From a checkpoint of a small transformer trained on Wikipedia.
Size: 8 layers, width 768, 12 heads of 64, MLP 2048 SwiGLU, vocabulary 45647, 127M parameters.
Architecture: LayerNorm before each block, rotary positions, untied embeddings, normalized queries and keys, attention and MLP in parallel.
Training: a variant of SOAP for these matrices, 7989 steps.
Each number is 500 + 50 x the weight over its row's rms, rounded and kept within 0 to 999. Layers, rows and columns count from 0. Numbers have three digits each. The size before them is the row's rms in percent of the matrix's.

# o: layer 2 attention output (transposed), 768x768, rms 0.0723, rows 27-37, columns 256-383
# v: layer 2 attention value, 768x768, rms 0.103, rows 28-37, columns 256-383
o27 088:601513467501548542472531495535438473622522449490493517512537520517652450486420525480507467522474447382512470503440609501497602445436524515502523500424511521504525430414579511521453421438544564487355423479460487527505598535516512523550479540579461494485555567529543492404504461524505410492484492490483506449387495515496437508503477558527473576521431560481416570564450513558490548537542
v28 094:450609494443465518545473474541525524486525479413571534494502554458460469501419471464580470490448581545482408552516517478430549517434518498540532491467526535475471553478397504455515535539585484495477369581438530480495482512530524527500450559557493558559467427440480523445480484439458495526484590451565496489488549567478463509431564453502492471520524532425482509465501529410559442422440
o28 087:465498492512467597533488558466496521474528502465477533448501545519464529539470443482555547472474572534519479516531498529497565512514449479478450550495427550486509539439501410428611448445561460603519537440561557636418435493434484475535469587470402405396405531582547529536549482423456593473497473456485513437511433459546428492442476514506533440495446522519652428492475538508629474427454
v29 094:491418515480539490545524520538472484441593500513445580523562474450447488518574520521608545484401461410500575523511484444464555461511486516564590502430522523599493377463524503529535453452506545509463488395544528461533520494534501601591509485521607463360451562601413583542502547591533519569467453497519565484562495500537482480484492485545451461495560562441630539487451449616464491456434
o29 087:485494563536446526423561517631561483457509555527500446475529487484519449521557449515449443457433502501537537438472462489492509458482502525575476499440490588445517503592531470479439440487458492505517431555509560531451563536534567516479513449518506447520542511527439494476500404498472615476572490449496539511458470470502482555514468497505524552540622521517591540518500494453453515531529
v30 095:439374526442545473432581539566522554509523498581513528482475579514519541485540463430434586533453595489536477495548456488495416465448564508481470493494546437539541478483518490471488540449526469473403557448550526479503563518518557527525439530522520491427379524536407463431606589451548496537509426564463493523444469545561582526492512533516514595643489554415476543541513435503437492494490
o30 089:534519565456597440509624479471503506473487470500495514502514586524522596486460576491523544577502456547526578472546426503488386519487544479529485459565438527461578547511511494494429537542479544586524462549482473559448525532555514566513537564550512355478464453516419482452572467520543465572604522546556489555475519512525484528517632498453442572427573470511531568511463386542563486487559
v31 102:509504486501497444336472523563509547491421508437480472508548513474520482527585622461462547499498456520417467602590443468497497491579466522450570494471457439440494461601477506507463535527496355476427469401474520545499493506489586495529540486409448557595576469531524516535607444518478485480438603560533444517501425490440481515498380603437523488545586488524507528546461459588487516559541
o31 088:521427511518482471402440496608512403620451459404468478411476558500501452499627538506488502489478528482445476508488471456499539579493468504506440525438585438476476429508454535465547471597448469535494450444516487511413508485476524435541510487402499505591444451518510518563488464518507452502484554492541574457471393589562501420518449538340432438564500467534470557446507462477474490459520
v32 098:475557563446478466538465606480480520432506485498438493479451560444513544548522443431463450462447464494429510539493471453558545469476462469607556531556511465488577424471488470451551496488455566404466506539527513444567409546514490535502426515499641620465543556450466532504478499548473547494524455489501557570521461570520563410578494526422398529519461567490550509514544468595568461478450
o32 090:520589501468524613538441552562475538488440475598426463501448525461527512485581494547508493478499480567485484567537536395517463459615427535612541494470531511545504522513485479521504537556438563485497456509543565455409474506514528507423462552493472525576407492510481463494489449435454447569562620513478500577528384496511459486544614577488420484508527509513517525498485495608492468519561
v33 087:481580538468571489369491478427547478441455514430521437477508449518503515471520515473450534652482432459487579530544566476633506459492406577449449444502512470526501525622520516480437536518561517513609471596434478462505592558513475482461455426521470513456500441504506506561519516481523564506560578539585521532440428457478516505501503560610478483509508466533417513543502441396552473476492
o33 086:431472476465516520426435470551524508479496468464469492498486560518509520532407562370534535462472510509466523533563521494527539462510506513576532365580480489504496508516479506476443466475441492569447582537504384478482502505537381449505503559476555478578383472443524489555470611435681538465478585528518593504445519532501507494454359501569347519521570543537444554498529508484543455533434
v34 093:463561398447492548490490504518499379448505500401545499512456510490467463519458552451483553540537442501432520499549505542527530510451410441476462480535435483521545592529484609557424517496453535477498505494566399527465565473462507519601478489518587559518480604451486467507516416494434509499517625485469497467430550512518489479434487463525489507396461479492439445476425428440463454581555
o34 085:508487514500531426526486525520585539416433499431414486526449556524490530470540430523475500446451447467475517572511537568472597537400482426557527381578480567438502578571492566535515560462471539529512453516498506554499464465565515522485504512530455510512461558496363484463554531533459539556487554458494499489498618541484429479432565507534515488520372538483524426516449530470437401524580
v35 087:454480545512514434455528573520447547508582473550534464544520427466513500481524448463562549478560487487494491589514521434525571522508448535485538511510449445519550487456493404522500454455530504497476483510401539579512431545409490463536473491557484487380497508523475524559470565465551459564478532541556477546431518523545518594458495494442496541505509503536421604516509400441544454467383
o35 080:461527555567507443416440408510519535526492500474545505551466535522570560481533446541560590493381504534563527446526464459449545483520464481489589535458514503511571489506459474430456475520646487364451439509461497563554504532547433469449527597541359514420555533530485519587511491479493374491425521471526560567450472442540492528508406531414458427374435441554495504455497418516483491481466
v36 097:570443483501427468549457532538559548456483529535453542497471491507526505484461467558455461551533465477497486475497595464491540476474624490412487611464539488561578477536455467473508619501539541524525475467463505507452369528494554487517408410504554461451580484414570472479486438455441548510544543422538433513535537592505501580477569488446479521497579367475495568539515525452598463445400
o36 087:538377530527479515504441560450501513446558442524485518520549481401553522469389474504497466554437374471476548549541483428460498525512546502438492527510469544586492486477554568497561533561496564581497553492507491500459476568438566413464409496483494515444486582494470409509465446436540460589641471554493510533499440597495461477576484471403480471504512426500512422522471379404495472467446
v37 090:438535431527502518441470533425519504489600469458419468493408570452559467570554520503454510536481627531445394484545475458552582496600499484448538555645513575453548502428544513518462543469496563509498479553463523574470473484482502553562554562434573488418497517524518539481521507563526442437528503515468584450481515459453488464490505428502478564446503423454416533517505467462485508579523
o37 086:535440533491481452529527470458557513470492485538428488489457604478483472470577506477439485486508509443538455478533457510536517530500501472483574579437550486525464428530453520539481580573521549471514506509434529523540520465519540521503553494459464533447517420391505569457418523556534544487519451418530529547482498370487511505485624501485493507564509501478500513501507526450511544607445